Weights of a small GPT-style language model, trained from scratch on English Wikipedia.
Size: 14 layers, width 192, MLP 320 SwiGLU, vocabulary 4096, 5.02M parameters.
Architecture: RMSNorm before each block, rotary positions, no biases in attention or MLP, untied embeddings.
Each number is 500 + 40 x the weight over its row's rms, rounded and kept within 0 to 999. Layers, rows and columns count from 0. Numbers have three digits each. The size before them is the row's rms in percent of the matrix's.

# layer 7 attention output (transposed), 128x192, rms 0.0578, rows 12-31,43-63,75-95,107-127, columns 0-95
107:508510546505549565493524489448458423552465643523479499490467492539442487497504519465517492475427504581509524518496429485520492475529544439470457468485548507523440480531461451576521441462476465475562496528516447490498471535486481526520503546538490493543475526482497452514534463491446416527
118:510512473516496559484510533538582464502520486503545495497491591499378552490443535537479505469446492466509467498484508495531465526478497464449532555523476532494580567487484476543531490501547500514514533423455535491466538490489480542471493529448520597501538447546423493600539487512530609471
109:454509469504472467499524478494526507560524486480525449482416544603509486504437445442479477394479546526555601538508576379514473451500425521545509507527554552518562479472452509453518534549442545534480531424491488486560500553501495481521419507495544523508550484555521451513594484476445524499
102:447488443502466521522518483509518502424559417480476466555486471505424484549498460512490445479535489401496515588484540467476479546447505513481457494509532493467464521476499497495406507498488507471406545455536481531514510493502527531544463527491525547547477501505475413429519536539503576476
098:462511451514500516562506416498504521470503462503529484484490475466510582508494463513487456567537549510547520484534553501365528501570506541598592496510457528509508481498514523482548463431462486487392523462504526492512487593550477488488513509522541464445472509555519537481558500518358463502
100:503533486489536552558496495469471440508443534525457616409494518435500495490487450487480564534462541552525560450496516471535504540540484508538420455385542469470509467535494437529459520592485493560445452519483449492573488497449514531523560500557554540532497502504507515575448521517461477497
102:553477526520548479528497498538520450485505529467467525518523448415421440471568468608488495545543516477458521514557470509490480487530494498468481509470563457479482486525511532540496518481533482521511520559486483497495475455524540548518515397543440489604433541424481541480512470513501526504
101:542550396557570499526540565478473486477466543444539508452513480502501479527516459475478511456488540545548567488472475519525479628441492546543496474463564498518532534503423442521518499555473511441495495474465421509485496571482506541444493522447483519515533540506517537537601502517494519523
126:533425512470472502433494529522500467498483505500616400479497551402488530546466557474484485539480548546531510608472496460430498454539462529556497554493461517548488441528476496480502531520499486500530513547606482539475494493455578491484465468435520426488494526531460531466472519510550460494
097:495474515515518550452484453545428505499539538498500568481498530613446516495518498447479549472444459564464565532503450500477534502496479425492510541469495533510505476467514464502439476468490496607523541468525507449491515527472420499549497449503483502545551467519532592401439545459405399492
122:493515500491500560485555509507486461458497422522465461483494500491426452497507497499500492481397512502497484444437486439520519464468525429580522504559455467521486529545567494509530478462529563517496493496483536441494568585542534496534492515506503532511544444544535465596536547547457442432
109:523582523535521585464515472489429507478526501525496530489458484498458463480535494564498477403487538498492533560468534522516424456486518450490531555492527454492490462478534484484410501491499508427451560530554481518502493524562534529543583515464548518581524499564543438519511485503466472520
111:523458444543513477523478531496500502567465548531517484453498519487490482461483573541494485497483588499498528532478539458571464494493548476451519482511530473483511430489504503514529498498565518506565495484511517462478553527509517487488494510411497452431536503483453484521552469547481511468
098:451460499494426506549487462487429548467499414459475481550529464485569538515534448540528449450560457402441479524536555512446438423455512507492548450527513495524504425461618553441490493547570559487445501450519557505492469519485484505538547497482562451478521510587499450526514465536479495508
096:519477530449485514561504468523571450490513498532538510481489474463427514478463524535479498581475473411493428430530424465488474535500526522464447502521451527470491522621483561522520498473512467497485479469486462465483440439486461513461511553571489540478401510454468458545469550503529530494
118:475490517471432584540468472503482508469528416480548562506501437550609450541495477470504471495475469446407470479502507549436511500475517494529501466543484463473459520500515602463476514472567500585520504483522515500533424499418438538494547542516546466456504524475485549460439532551531419570
099:516460524427510509477492542538522495570459556487394521506475471516456417540532548399506492536463476499534543498486481477490512527520507537460428586504594520489555416539425524488544503550533500464483537523525496469546539525469451554544439516411460494514525476509441522548452459489526493501
111:503469553474480486544519500514468448478444552486507590456472440566481469496490510476488592551534476472473538486524529426467543543462448587518485527490505482512538432525512548523454493493497478543459471425504455463502502499489454562471476405565460454399435508418493582463461523501523499504
093:396531543434512449536512475498482423599497424533491527524488481480566515496451497458498560496504514580458454500520479515495594456518483447587520472549450471504421537467459487531453529500486488540507524513473480516520531518511529501509472480551491462517494477550498515516514517459463450549
112:588479548548564454464531486547476501518494540536470454487546452520457479450512494528495527518435447512480509477504416510549489544529517504427464503478505482493524449523465460552567488450535482499514425599488482501457558551431511494459448463459443470490438521434461474527475478457519535528
120:432477457477533525497447564541438531493473504533465543513508516521462496544517515495482532458493493534497561541391466503527491581532472532530492455516477562496550541484493506591539530500475452504538501436501448421555521543546485478458446533535516459518509574500526479500495533457414446560
104:489457524490509545458533565526528461467496533468526621481473517561454493588477555501467476538580529419505546507462497476464542564540548482494515475485488533538487487493506488496512545475540524505526530491465450548565460549472506500510515522444553454503427526453485529568445542590436478577
103:524475538461503502464656500453606514437520524428507554482456532548533523533488488506503467479501428489465457473475517519495525494427512517592503556460467522487479508479453429425491524399492462487493530466407562540477487511457512525564491587503483489478477447482539517472484519579544542490
091:482449498461623470397473525478482488464514522515511506473515473544517530491515549509464561519567487478467448450510531535431477476480481524583483464522456449518526514449500495493521495442491490510416537516555581507547524461504467525565472521523551433494521482506431479548486576459471543514
100:626591539459492491528550440487582468502473503472513462502486541543528415475558487492507498500457433510474496450538507540503450444441470505515530551457540486570466480506451475467495469521449476464498518477521522518425479561522487505567444482440530502532545466448562560476486415473490487464
099:481535533501458542627469445575468525513501451485548458498414531466438498474480570435496496442511539494492545546508466495535445457496487497503512516501518516532510495459521476514489461565478458479526447549493566473466452524551512522511461431515463536508493525522555485508511463517435426481
099:470482461479553525544532571500509486512500535507518621476422464531497479551490550464469446546444472458499524464458483490492475549564500526568487500455442586497482500472563510457541513513459493540563489464484440508600518516489557494456500507468463502540459497431568554513523527511498503568
100:469519516558509478434510536452512509508488511514448492465565499443519536529516400475486515519477464515540504501489473591528485551478480524489506507437571503485472479581585535423460544505494555522453546504499503394491487478425476419494435502489550509463474464488429439430551513407520482475
105:509526579445466544480557497492501525450534470543554567530505561541429524468517476486496458537459446466454505556418506506470454405456490563539454470471520468528470470516519490492458517413519500447479505515426485531498440509475521454580464513519497530491568466551497555444460503507507553482
087:532470549519589483486502509492517487541474556489451488542441551498527443471523535539486523495568518482513419555562498498495485491542505475453478528457468520494410530401526496524511482544523572520412524463577479476549509489566522508480483439467494452555450559465490423588513508482487517469
104:471469482558556531439493509505486562425487570505573517494559454544520539490511522474538535510459482521566525504379453531527496510507551553574490428509471518513574511536479529529518514412514489501447499515554584527538517521542439520532490467538518495417418495521491486475447596513463476550
100:490483512589499490464475444494391500520496502513550482469510547525517553500510534500512490461526545514513467516375493488511495538481520521578480477481528504438491524530483485486492508397544466463507435470527517521385521441479463453551447516529502456419523523541351412477491496534527530467
087:435443493546515492486521531426472493498503527540473507476542445544481563532533462524491453555534561506547516563495508515467441531531550488459540404487479612433529489528470474475523481473511524536516497531592548441558502463439471406490500473524540450503428541435438458541459545487500554499
101:442570499492452493480470483425521509460485484537618503500556530463504575417439485504485479510500488500461443517458504511575482549480471477456583542432521448444447424570516438472483479433543530503496545528473537455496575442456512531487500535454545515453495496512433424445496477434514523506
095:533508517537542443461474515456527431537524468519441480498510461509570464466484525606556485470459495460511488498477502503506465521510508469506546481552502561445507544561482482420561498462520524403502497556557476581554466554558583563488569499494490508500418462473382439566500478473441521541
085:459540422473479450536456425589515479561448443488524473530457529482461535516482479453518555498536587512514516480514476502550520501604508509464495467513467459512456512551481529575520488550563518482489451515498483463460510431426471531484527578510479536536521487587491438544454464532562502481
082:515530469494579487444459543438486491416492530526550604479488439525491486480506450484478480546363477485522435454435556454472547533490564462568472541508512542447462422534577489509460526439510476482538448478452526491444542504469502525478476548445475467522448413547483525539538505454497519512
090:574506474506482552517483497516469472486483541524554484499517535535450474444527485521482473431460436460523553535475519516499493503503428546474502520461497475532547460464452578499514467520494454479488517510509457528542474487513535546493546428477552430504557537496541569473488452513480467579
092:440479506457561524432446569546526507494445519489576517423555522509513565583451578546503450460459531427453459499491474521506529420539467522522524492467406547522478518496542532456564522534474551515435574527556452490516564491484534443471490502407500468536496515486491512531474560477450523536
108:548458540483485519537524494564507468562521470472490568488413484459495427533525549460505518506531482486528496421519541417502545492513527488500479574604521481514518519456472499534506496524509436510552452473451470517435452512525454510510505490513424530529509578497577542465490528647500494476
102:484506523529472521556524458546516528557530500416409491514437498502500494441547498486493555463524400478491597496540549476507518507524536470522519492524571476552480587457535485520501470533527474434512514447521532548534431522516537504517553426533490497481471541480521474487518538451468456485
099:410489504419456504459581484503567503481502470460409471520487573479447417478462518483451556546516556439488525566484523430451539516491465476545470503462546469517497495550541498516496528478483491495506486510475509475598522473463569501539516435581591509429452452481466495496494501494485546493
097:486486544477532575512499426472499515579440471397520502531478493458457533530530490512467496557539501498564557539490437575547483476433469495513490449463546519482491431545517484516418499496556535517495495462473496500463391487451473490554528435465504480479492490511515475482441472515504610567
101:567501445598522500575514528471508506524537524512588478500496515504507581494554513525498505506537480468534458542534516516613452533509517526462545534506506519473438600477415469552593487522544489499513486501488500546474520543522471525461484506455452567510526509497556533507580424472432552527
095:481518420490476438579481503487468507457493549535502571480515484542515449502505453482532473381432485521476556458543541438538437534565434546460470500538522525544578546525494470540530518496479493486580414480454525519533512506461455531465461504532472507381507483479540486484555501525462491503
122:416519510461475559472527482482517430429495479488437437500491535456415479498462488492453551584573517519534487490512442463438541534493490512518409460482499505475501483551494508521439491490450523475481476455532481484557396454461544496573509459540531483481430475490496488506493501491465543595
107:454557503535524520504517509496577455490511503413437491493546578461419463519540457537449517580506560454493477471472492504515470550512521516478519558504564541525492479511484527459472490505464514475456493453437517518553495533543626487523530483519553538447439485532450529479541444484569531473
096:464553531444548536513500418537539506481461533491521457419482573469478483490447506540450496519476518496490462558432485468464501460545502387503431501497557439587474439505501585465474501440484486505516485446545520504499476471457631487489487503482548573504441469505452482531518504467510452480
091:577427490505556529478478507480474554455494507507435427538435428549463470508527489517526477529546503501550454508532537463518545465465567522438485472570527483487537500495483506519479513420539496474510579507538498437341522437439529526448514543509442458622532501509544499484529511489474522465
092:455533518470437526578492527500430490483529462529496549425562463482475485483451487485516483452509531494511466473505550507462473497554473498522443528565504384526483536494480513483487495530440575557454490478564443447561447497490483498454400488446516540473485500436463455442502509517402466530
090:536503526554505534456549529457477541506435440471550481554473477540529545464438483507541479490614496462514455495440516456543485488481481562454437486475602502505499485489517563465427528540533515510479491526509512494515525404529455449535492509506485501512531497497533455470578540542592490413
100:548437483482516452510478465503450485582479509520453514497540506521455552501513498522509512479424436601506527528506408532495519486392541465483493522419550505491465438517526474539519487445504444516524491443523537526479494593526515466558463499493458481473489484535528550456471474477517433482
087:424557509389470535525503578432473497494511399493460579530567501568506497475519451432474541499491482534464540437458492473452536434485538485484494445536515480506501557503579430503509541498440550482518468473433489469577469505492484456502533534599479498445473534497558479481475490505473451548
108:538496518518533422540443457474515490558466565479545561484518561495453482531578520490490508443479428592528513470476427525577465447442472474501425503506605479531486495510522468584500512483510442484488473456477506544437523558478494502569534545551466463530482505493507583495500562480539515480
084:522544434462568532556471494489554528564500458479579522512477424469466538502503523416541487466518548481575509469543536524458469459539462481518498503531471540486535548511522533499549462579538546590520515453435498463524444509501427501508474547483489415521518510442517416490539501462507482554
095:491469521537434416513515489567505490471459561532414559513497507525563483453517522556488503453496478536442519495575531484436440511515448506455487476573482494526548552457447513515510416575516550478504479511480487541437532458546458556523548580543490499456547485471468475541561474500451466551
092:493517485455561574435514491486503473489504439451539466522479438520452502481538435549449508613547546445501505479507521534518469508480563518485606482520463562454483490506556511446432456558501537461451545505470495519534433480539518486456561504518512502553445501497539464523440455529592464530
084:505542546449471452530485517545452501458452478540500485486540475468500530437496510530494495430505413552436492470465578432456441512558416516444521498507498470514559571482548482472420494531513467538486561471510473445556535492565457547538443604509460508488477479404449492531453498541541444541
104:423501461493473537489553451518457433462542446508453486492483494444459468470445514408510537530471520528513505502525470476380500569471537439545443533445427485440440441517546529450504500494536547532481521473536546456574473463499541405524458483491586504528462490502492485515439515478486467520
095:554499479469468529513509517460471529542515476480510496540477463523488505497561461498496531556468517421439553510530572509441461519459508505533643496491446570503474461530493475484461453458524528457477532510503499434569440470547486521453566405511455501537487563535538487470457432454526389523
085:423520485457540562512470526557469485522454480492582467441512552531584536517465481517466481487529444538430477515452476520514582488573510455485615447409516492514504500478491483531468559459462464507497493496522524485540510555522445468453469428481521481494487525510527496542429450478516483542
105:587488558513521449487432533531491579488475533494581477502500519416525535485504612516482400491417521512492474548483504578562538471460538489521550612498485488514478473465497474523489521503546493548515547526488483514464543532476499538506433528420537490524572534506521535547512475499571560510
096:486486537539457555406474478493491472509459490487534443539476548508473482515502518476461531476487491552482522575404482531465500493490516514503441510533515525504531573480487504599502598487584515487498499564388507477523540544486510516525488510485550559524510428505523583546497516487434462500
100:474516501530526542497492543556569460576440492451556540482497481516456464558450509433453504540520467509479576530514498440563510519561583494484502476540501432514502414506504463521438470447491481561509469601460457504513459520444486491483550494481435439504454547441505518492471536519447510548
102:540465497485505580522482502524536561456467505440460501509527513491469528543471493512463469522482541527585518498447538513518474482440498572450466455459536469499455461430469546459496508430457514517511494488485455453526499535548525499553541572469477498542555525493626529474493436501536516569
084:538492517506481450505500527497451497398466504535487425531491497499482476494577537513546587501538493439492492473474470541493489508474527505552421510528508501539453542499498509570495509502499472423427530512492585482589444546505495512549438521448524541485530491511600447529545564519512535536
104:450506557495468447514425493480462507536511493491481435546474493455431489468512542524528481490527553506508525530503413533494544531429494520450451462575455516540462581494529486472472446486449502431431441514511555531524495505510586508435485546430516528505454502457604492541524523455491532508
097:519509529473456548516526504534489498449488519441514490545502482567490484545504467478544506462510534479465536433434411515447556549467516541507528482495508556454474505451526503439478500477525471535497478529509546507607527489514519553490565538514478518543504508521502523511405571541445496509
105:578462471481573558532504536457515507499457513511556475498442534512516487499483532484474506539459490485495462509498550471486489447581525513535489512494529505486502481459447494554505536544543454463508505542515436498485470560497485538508530552537463486567491506467514537554499488508475530527
095:528502543506510516470464488455487536505523477452422511527483497448492455472503484538539470477504526540590526513466563573576495513492529442440511454540469444529472494566519525453539457493471470487448497504535518454445405419487478428390534482566469441504504486432506475436563480477487486474
100:521542507468535541512533561485519501513524517565487483507581529494447465554478534494536543551487515443395493449515516446484429479529491463481458512481493509543391443485554483507458472453522460533492483561461526445560535547527497470473468514511485456488486497446530514508421492501549521550
094:545519490528528520473459546437485507451522443487508535553476408528494467503474436498498463531545496460512539480531530515529506523493583544498507464526482507503514375466509541502497494434556483495495473469523524561494455500548546505572533474526400410555488562514494476531502487471572525427
098:524460536436484552473499448538483483463499458460554555490520452567464552539501490439501610549417500549448474471517455585529488500489525566596558548455459522478517520494445498535515517547503546568568521557549522487505529436511417557551500482475491496442500550527468462468438550479516427544
100:481515460518494505485510518532387491490458458477556449533512537602478546472450465473554506471515486483418440460541465511469513474509441477564541557449465478486463535442517484483522477439550515512546516501481528504505565478439501441423520482521490470473484512511489421495581533446515469535
096:509458594472416428510524510495495441475475466454515526561525551560525555477589483509497571569467493518469498553576507549443523511551417465544521492469551442493486536486450490513547534515497538568526522548557498547516532461447485477525529479453514509441523509454448431465496540448480446583
090:468612513499466525504530563483567518505480477486574566513513488472474494437456595506508502491529503479456497480571539451567527517504513401518544503472511439552438442522533473496505495451592512447554498542588505557531490511426511522481545551563445413498471510486489395466508503463502502589
098:522437487555454420472466500509493505492511488544409415554490514512551564464565486557485529435478550483540456521559501447451438545476440555484495476537531505497535573487459520461523479561509562423413527465525597560481487511558503506512521501517511575496462459529370450511559474499490453451
098:422500456490535558483505503567524501564479504472532535507440503515434495543457454472525477462529516544504581485476472485549524559534554511435519472510418566453518469498520540480486390507537460504495499482481465450511494503484546472453555525535448439517495533523551454551414471482572480470
092:581483467475502555467527573566492538516486488566581423533438534540490503509497521465482462547433564508492459409551455418425409504476575530513464556486503496499517497476487544520437488509525508515501486557439511507481492544523510509514471521512498503481477463474435451438537531425462533512
098:500562464568538448502466490416488426539538451483556473452497490477531493453549527535537506477570451490490480499497518509530464501463512451571527536552451463506518553462548416471480521475476592496475472588450517612527534475498413533427520448478575506497495465492452492526517521482486462518
088:543517480458556577522483475547517524489525565487629526470504449523477493626502531512516466410475585497493525477485535510501506518504520520533522456524502549515546436546525482456478446529485467473512484528481450421567487496497461498529459417448504439481505549450558516452456485511488495454
091:473498478499527544524539478550534498501432538502607484450470505463485522508448490461468433561502455478525467491502462505504505491512569412499515599489527479500511475498513488527468506486524396506515519490469414450438511541422527467486515522492533532507496496456499525506568513515434561539
108:412539513496505485463484482422386543480505438454458548480537477503471451471444433538544463433560504478507548464423539443505496567544436478524564505476456458479530459521577537451509490458540468487438518500608546513535536442505534506495582469526546462527536558562497460532529477505568486514
# layer 7 attention value, 32x192, rms 0.0562, rows 12-31, columns 0-95
102:531461539533443407466519484493516378484540549541490471507548510483446502463513466520633453461510544390495479501467502530478456501495438474508532456521441531503494541477528498490487463492515559482461519451501561499580577486608506561579463500486550464540532488508476480510552502556545509498
110:443581563469434513455423495510464471490495439461497450553472531436476463519553574464554500468517486484529522477519424501476540485511545466538559508564501591500539478537585565449445543495537486517482499533571458523484440486586513513519528534512480415522489515509427562561481492456527538501
090:483519520420389479435521544497580436552468563501502486485483558555495533539510548488437455527519494519482503490552559474494509518504517477503549521494474560485502484431582567509476518568575475469504495427516485535448537555493477484494511456538513489598476525536408500481422465522539511465
107:536533509617419506524498522510476529514522499525490596544507490578517527565444436515486483426450492527480520448489549457433491484510548481589510498514516515452530509475466449454450514490506440628586507554472504523497535499485508506518493489473491411514469481544445535467444514554532501512
099:483523451521482503544535507424490582561538455540499467537465507479508436506519537544437530420469431512455495498518461455502582439565530489516430521519482473438486533518544500512526508489513578538482554506479482494501496448472474417456466556567453432475498493496505485537456514504474481505
096:491426537570454494455521481461530409459502503458507537536552533407520512499504496553473551505537528461464480552488440520550605456456472543453501431451538459448516511478453483534530447499515570470460450447471497496474542487519482562538488479503495477503590511572491484490554513559528515485
100:458534533526493547480460500559486491537506550499515523488578483474558544535562463504406524541452486544494472492481496473453515433486478562538556506466499497519544501481488492512465421585442541508564469523486433482546509488549520499520484462462548536533486510512462541548503514568482507550
099:517521526580507517479476474531532463526525479491478501462588527512521459468560532516475465452477394510590501515506553519514521446421508461504533509547551578499523469526383521429547533485552499449553515489527557531481462451475504492513561516525457441534416501510465554509463468507521591529
102:469464460460529500481461514509386541498551456493512469486518451500492548485490584512441474557481553525500551589492527488577480478542480479483469489480395433479530514559515483474556498488451436522511518455504543490511496499426509499475491492423562460462499502489454474456532517535466481549
090:477479529571371529549486497497493433441442482515507542543502464460479412521489459471528491535533423491493447532511523521519473530546404555470443439502504532429496454542497465454495453505443482413496538477464468476510546476452547502499565545504530561520553518523567513495512485487537542464
105:532504542581445543509545506469541433456574488469514542406487494452484446463454518476465465539438489547528499525443446469516488518482468420495545486556499547518501426559481550495457505540477550525450541557512448484480459533549494475533472506516460519501472500514518503514528534439518500444
102:449469538509482590475545506465509510441496519518486523485510456432492461510404516510558475483526523426524507494475569518507487532522539519487529487437473474450583492439517490561397511504461516442465500447526448507538484513609538514506455513531564511466523505542486465510536413539578435492
096:514500559485568474498434508479497513445462601502499498396450519490542512493533479549446451503435503458478466536500416531540498471510510532552588544518543454464548530483498631487537550500558461493481507577585509539456460546466458486484455523448571524476452524547423555554483520504492516533
097:491508497507504527524554495477508525540576426458508424471523475516438549529472453518502446555555510430496452484487444456508573420518540452536522541435481490580461438439544532515461524459552470496501443464474523522515522508415473530528545523479481524491556489540580506504463531510537500400
087:500500487498461438526472482538507557564554547477496483521498538444492509546558547475509465460448489558481496449537432471412515527526460542510461482541536485516574499530521427456511477478510549507556547526519546502493539593512481580560519534510552436464538564563448501440561561480423420497
095:482464513536397525522439508528549499449501496487493469480480492572477477575425388506447475501561457448444514543482450540577557521504500535515536538431524494578503494515442504442537528521470559551543474442511547491543529545506502514472510515470540518548475528562602449470588533469488449490
095:523456449444554490504447501514526489539511582529485562543516503490499581550482467504469506545469546514480528486567520526582554475466473512489542528571574511471470462537454513542543432565487512486554451513514512513526573543544511539523488540522527460466520507549579463541522487496504554452
101:486473489481454485486513501519539465553451459455510540474481498487549479477517363456424562580554477508510443460505454481579532494537490553520496537513472521437491573483461495525554446498451502516566530492511462482427567510505512530450511505480525510479553543561521504518446493461490556532
094:503486507478483403521530487477536405434470446477516525577504473528438447462560466512581532443534527528482522539490511502542488579481473447506459568469508520472452499575548534503542497573504506557499545467485420468470461508458488503568459473485490475505557520465485479575561461483524488474
111:444481443500493516480537496522575468549487552569494458536503439523520465529506567469561550519457497494531468473537485525450506444510542502462406470553499527548479512547467573573507444518508525463508419555445456478525487565482494465538458471539475536498488503508547527543491468496398458532
# layer 7 MLP gate, 320x192, rms 0.0701, rows 0-13, columns 0-95
098:488499584544516434471527448445527533456518502546552409452513492472511504481498554512474536524565500519449504530594486528477486489433508526478544465420516448473536594492509448474504487516555506438501491490517520548517513438397533483515516454504486508484474498504476459481520554505486541508
102:497538465494527498515501446493491373565535503552489440500514505474403517521520480498535542492427482459502552448521391533555523541458458445436536519464469503522490554511525529528580453567488480503491494462476544502526531423513518413556483529517541605534511488541470496509488520484549484488
100:423561578455454449543553474484557481452519513543598504488490480426543463487506544454580531477499551551456524505507504531458460513482486503482526501464490466537490494540500500559479492570510458455446499539473441558483498429490544474470520489576444527489483489526484460451538528498576475453
106:513447531516484540455504494555529520461477497494520443464498531535570489526560512519472484522560517476454538517533504521519585459448469507510502490470478495552460436431520600437514480520565513489478521494535530631473478532465537436482501499481448488525462457430561508462483472483566472544
102:492472464548500513452568417465624509494477540519543502484477489510476475514490486546515460497483524546520525451581503508573532536531539495515484488582489557550445579507426511496523437513543467502533515497486504542571526614519588510467481519501526584479546526556574517505436481510570565513
108:506379443549595474575488461514518562524478489497567524523468478513486526485513522526500518454502540462499514438563522503547432553491456499502526569553508473468485511547551614516494468543570507503442503455501527511551531519543495451473519587559460542487458581465521496522495569502501518489
101:464491457480548491543525508478476418484479452493500429464539531542487536423439563586608500488493470442469502455513489475450473510538439536474488516454563393519500480523528495464556410504494522434482493491523485551474488503514450479461496461474499425457433535516446439531522527449468487542
098:552458474485625523435459543484471510543476496525507468514462546552493525504437475498512492506380514480543530472504461487483484556519501621502417479538487494515569575465566569510507542458472486522484486451460532498456486487559527433478486533498491569469500493487508548423486562434495489430
093:493586541526485490467499487522572453475454585575495481539525512525458532521541584483429528525426484491519486467543512544510434567491508486437458525472546534450488451494489416552534466506461439437559496436522512534477440484483492525503475475526491547414518539391469516519542465471579488474
099:483526437453521408484517457512491528524532509516519487542493498462537490415507526521455500502489454548554513433581530509515513529518494510501513508483483512445485516496547489496509590577565511514465578539492526530574580551491493488459458556572452593461475484543554521559483512517489462531
106:568454565520493530541474511618586456508555457439584506568513486455553486487489601505457509490406468395532523486410474479507519408539495517444519547450490481476490546518505515531506496537525502512456588508534583520615486476464528466484525558504496560512444499583523417498529535534481543501
088:556540524477500459515422537534580469485559437438530476471464517508540518433513503514547472502484484457525509427426536440439493499554533542491545457513520540466480452452544478557557428501469522486465473456454523519513535520509509450497502488541514522519600558608464518456494480505513496498
089:477502458439526489510468480503474525477538409541499622438476504477521496500552493523458451507479474470514509479450570487505524401539501564470451423501560580553506536547439558476510540437396457505507504464549461543485583524485511470480465514551491528483466544502587498552522540438482492564
097:492430528513516480474528507507470504549429494480501475501554566484448497451484451468500497470451500435473524530481556481509548518544492508596521462467481469484507466436523545524465493459522502453482537445429531485496538531573492571464528568529544502528492511483482582506537512511458474541
# layer 7 MLP up, 320x192, rms 0.0653, rows 0-13, columns 0-95
097:510524514528506468553476481430481518478506531513564506430469545441420518481530520483492478485508587445545457516488503514546500554455513463479524512540480441476538502598512513437512528461553553474493544531445503543517503518445570534507555552512445532506423491498488545501600504581504459520
104:550477456489527474448455482496575486475558503511566489471442440440478481507488525509527488505457521528468545497446519515471462532511568535513546455479463590513482437559516469504557471529516498547495466558498489494534503478394555467480492487473474422560511501528464472496565505483496404474
105:490466519525415472477421563516548475523438504529483457542553515526557503577510431491498510506529554532457546575484551500424512485559450502482564432464478575516518477504492554524534503529492468521455541498567495511452520450570463462551581449507482458539484469533553551493549523509445473467
107:470487548499493515453422494497412378540440569533485522543513531476400395526463468485457524454441511586533515509530506508505526463518476456519491522446564517505547536544426467575522490488431510485493473496464460495536476456489454523492543594510435420460482490545473441491473489551467491514
104:525532445558527499471534476540527491499498512514485469471491529527512542525488518475486476463526570516519464511541436452583485469555517449483527510489537536516522565508456485456483479534497512462585515552501477548498561587436562476528494489497520467475542495528535521569458431559495519530
097:518503446481533508516472504533511532486495468570514446516463496481513516510469508511487451447477509531495488466437510478525456459503461567430537563590482543523480497574546540475493510464541526497511419512436487460504491528508494489462553489491453549530462497430486493494527431449545502483
097:573439503558512534486570496530493527524447491538463564513525522467481531499560513489442547562525511497507507522585461518496562415417570500527471520493421565438557539521431528446527491534572527552474504482512515487480469470518455475494532516547493499455552441556430523506457590501504518440
098:496504554606395531494535473495563514458451520466498489513468479488576490536507483521501551497515476527441450550495540502476501432479455513524418528498527521579495476454504484425488510576518508513482460447563463533504419589568482552564520472493510517532480440512542526535531467544522514540
096:458585461538522522484530559526460442450505439525506477513471546522450511514421494494485534481474540447507557477479536444497551487548461480472478541432449454439543428416535489518445517421477474569527535537514558483519491540516504501546417499474506496511469502464505474493596530459501527529
091:525553515471388395542507506472565577526536454514467467547478501485509518520498554521492568463479532516527462503554473525545485460470448448473504518565574471487473575484531477525522496549538512538437493522486571495589561495497532500570426464547480555481524470460512524491483527526562530476
100:507495523495507431547541459498398521514452480545493491527551502572433500440493401490503511481514542554503464532542420543504471565521472527543490498546543534439570534461544518489519550426472563480528454454463481518432487501564495540482459514509514503524506581551433492538537509455572471444
089:525557504544538479516517528550512502522561446465516458470482511512558453523556470535470516473597496478488541534499639483500576469523509497447529476515513489504475447475498564504516488520513491454514512480561576508547484538440495463523485509519488447521477527585498556522515484597510547440
092:516565521549468473482503481453482463423475470524509556445377486554492506519588542492504440499502448576446528476584478465561495471486471474506574493532496529499462452475461473451471491563472539388467453477586501524546470545472494531529446442477532521527466513457586550516552507496478538483
097:447423485553470544514506543540538473478424501534478560501524483488500553475443612504489494539547420519441431546550575481477511452530565490490485444435437443516507479532444491556533426539468531519584484513549444473473494440503502461469398462464479495486483549469476513523496468531515435461
# layer 7 MLP down (transposed), 320x192, rms 0.0637, rows 0-13, columns 0-95
095:524511539535523446504536462441439541488488532399455510570494485546547541493559488491502436544502490473474522483502546484491551507467491558493447452513512579537509512464490430551465540548504521536463421523492506559514461524542448483502493503462538438471537505593562519482488545469586521483
102:521534500560523536446544423449506508532574471490454520552471460447413556588489555370561463520515546471479476486553494518464517510502534467475541549442524493534499577513513534441481497514539508483515440584514535517471540479546503517457479534584500476521510485500516523468487505516511510483
105:486483455504484492543500517503561467473560416567553560500485524498494478547555438497533541483477506529466561510468511440490494443498511510532495486473499512556518538516516617517440466493507520576485528517526426478481524463471522521516589449568486478542492414493469530477495485542478446464
104:499426478496517563496474445508410491490533509533495453555478506574510465510498479522484525518538499494507496531500508508488373602494500521460525524525500445476564497495410498515501475587505493426414492498509557467515475489562520537490540535443485465513408478484451513459486535501495463470
096:503470486537501538424527465492445487561529515506344467511557536506534492488376472415506562498481517478530506473495472476507547523543491503521478559490559538550522560503482496466508591459497511478478487564527520514476508503464558571424528445481492559517505461581469439460468457527580517515
097:440478466494566506473465559564407541527531512491474428499485435516542522462471557555481467508495474486455448518450458534509477466550491472449532528551517441526536516507474547532536466428488435454569444535440449507459544591529507569511526401490546515505510452476502470485512451542445462521
095:480478500498508471517483530457558521500550521481625473452465490510555530452616464493491462503512503533541476499508553468413491424577485435528536577482577476461511594512509542445507482531481520496533552508498517539551561540473493491433513472484489473519479577519554574585466522593393519502
091:510496462441602535434500536430478475450502408458547502482520476499474478516552501477537437530510570472573574488492491612552457559530455541470523434498457476414539439547555466468447490474515517481495528452438545548488530494521552511512499520446545530537550569500458518552512493529448538524
098:516464435572447417553516520480476483516554466490471503567539551509519553514506459430513482507568468550475531507510474448485461505559528432548505464472452457500469469560506538489491489468533481462476463493511558535418544514520485487494514545457489501608397493545459487511447553480441563485
088:545574503464487526467466471454528480492577510509378505474529426471537454556446474485497503491465559513506538519496519487510508499440512521498530538513398497482512497543425495508580550422501553446554417474454483518502491542553524509442469535495546487419527461540453532509494523480453524523
098:449534478542572514503443460470506477491527558532551555476468576454438548505502522497500491507388492491504545536442497471504458478569453520461551593517515419433517467478509449572538447498450531501462523501521475520492474462534476390530492511427483516516482495504557492451516486481528463514
089:516481569490478491520501550545486478475503554447337453482545474518493522485493449456554435493480520549520555538437575530434475475531476528448502448470526513504492450498461544552527451474433458419477432504502460505493524570543457476493496456504551487514532504474463595519520592468527523522
094:469471566484500485484460478500523481482471493452476484541536525487488409490542515500447493528485500524487455606452493485481469470475445472503505503541508554485470577517532531552488494535469482518501571501520501550513536522485508480601464433595571512503512453483437426442561479499462572537
095:505544534506483467491536500431496541468489430490485481473531481514522595384445566511505528570472547497463473505516473554552526489523518442516547524472574443494480500468497453461451514496556490491511489547593519521488538489469552547490503461480522471465495428580531539551493538473538556518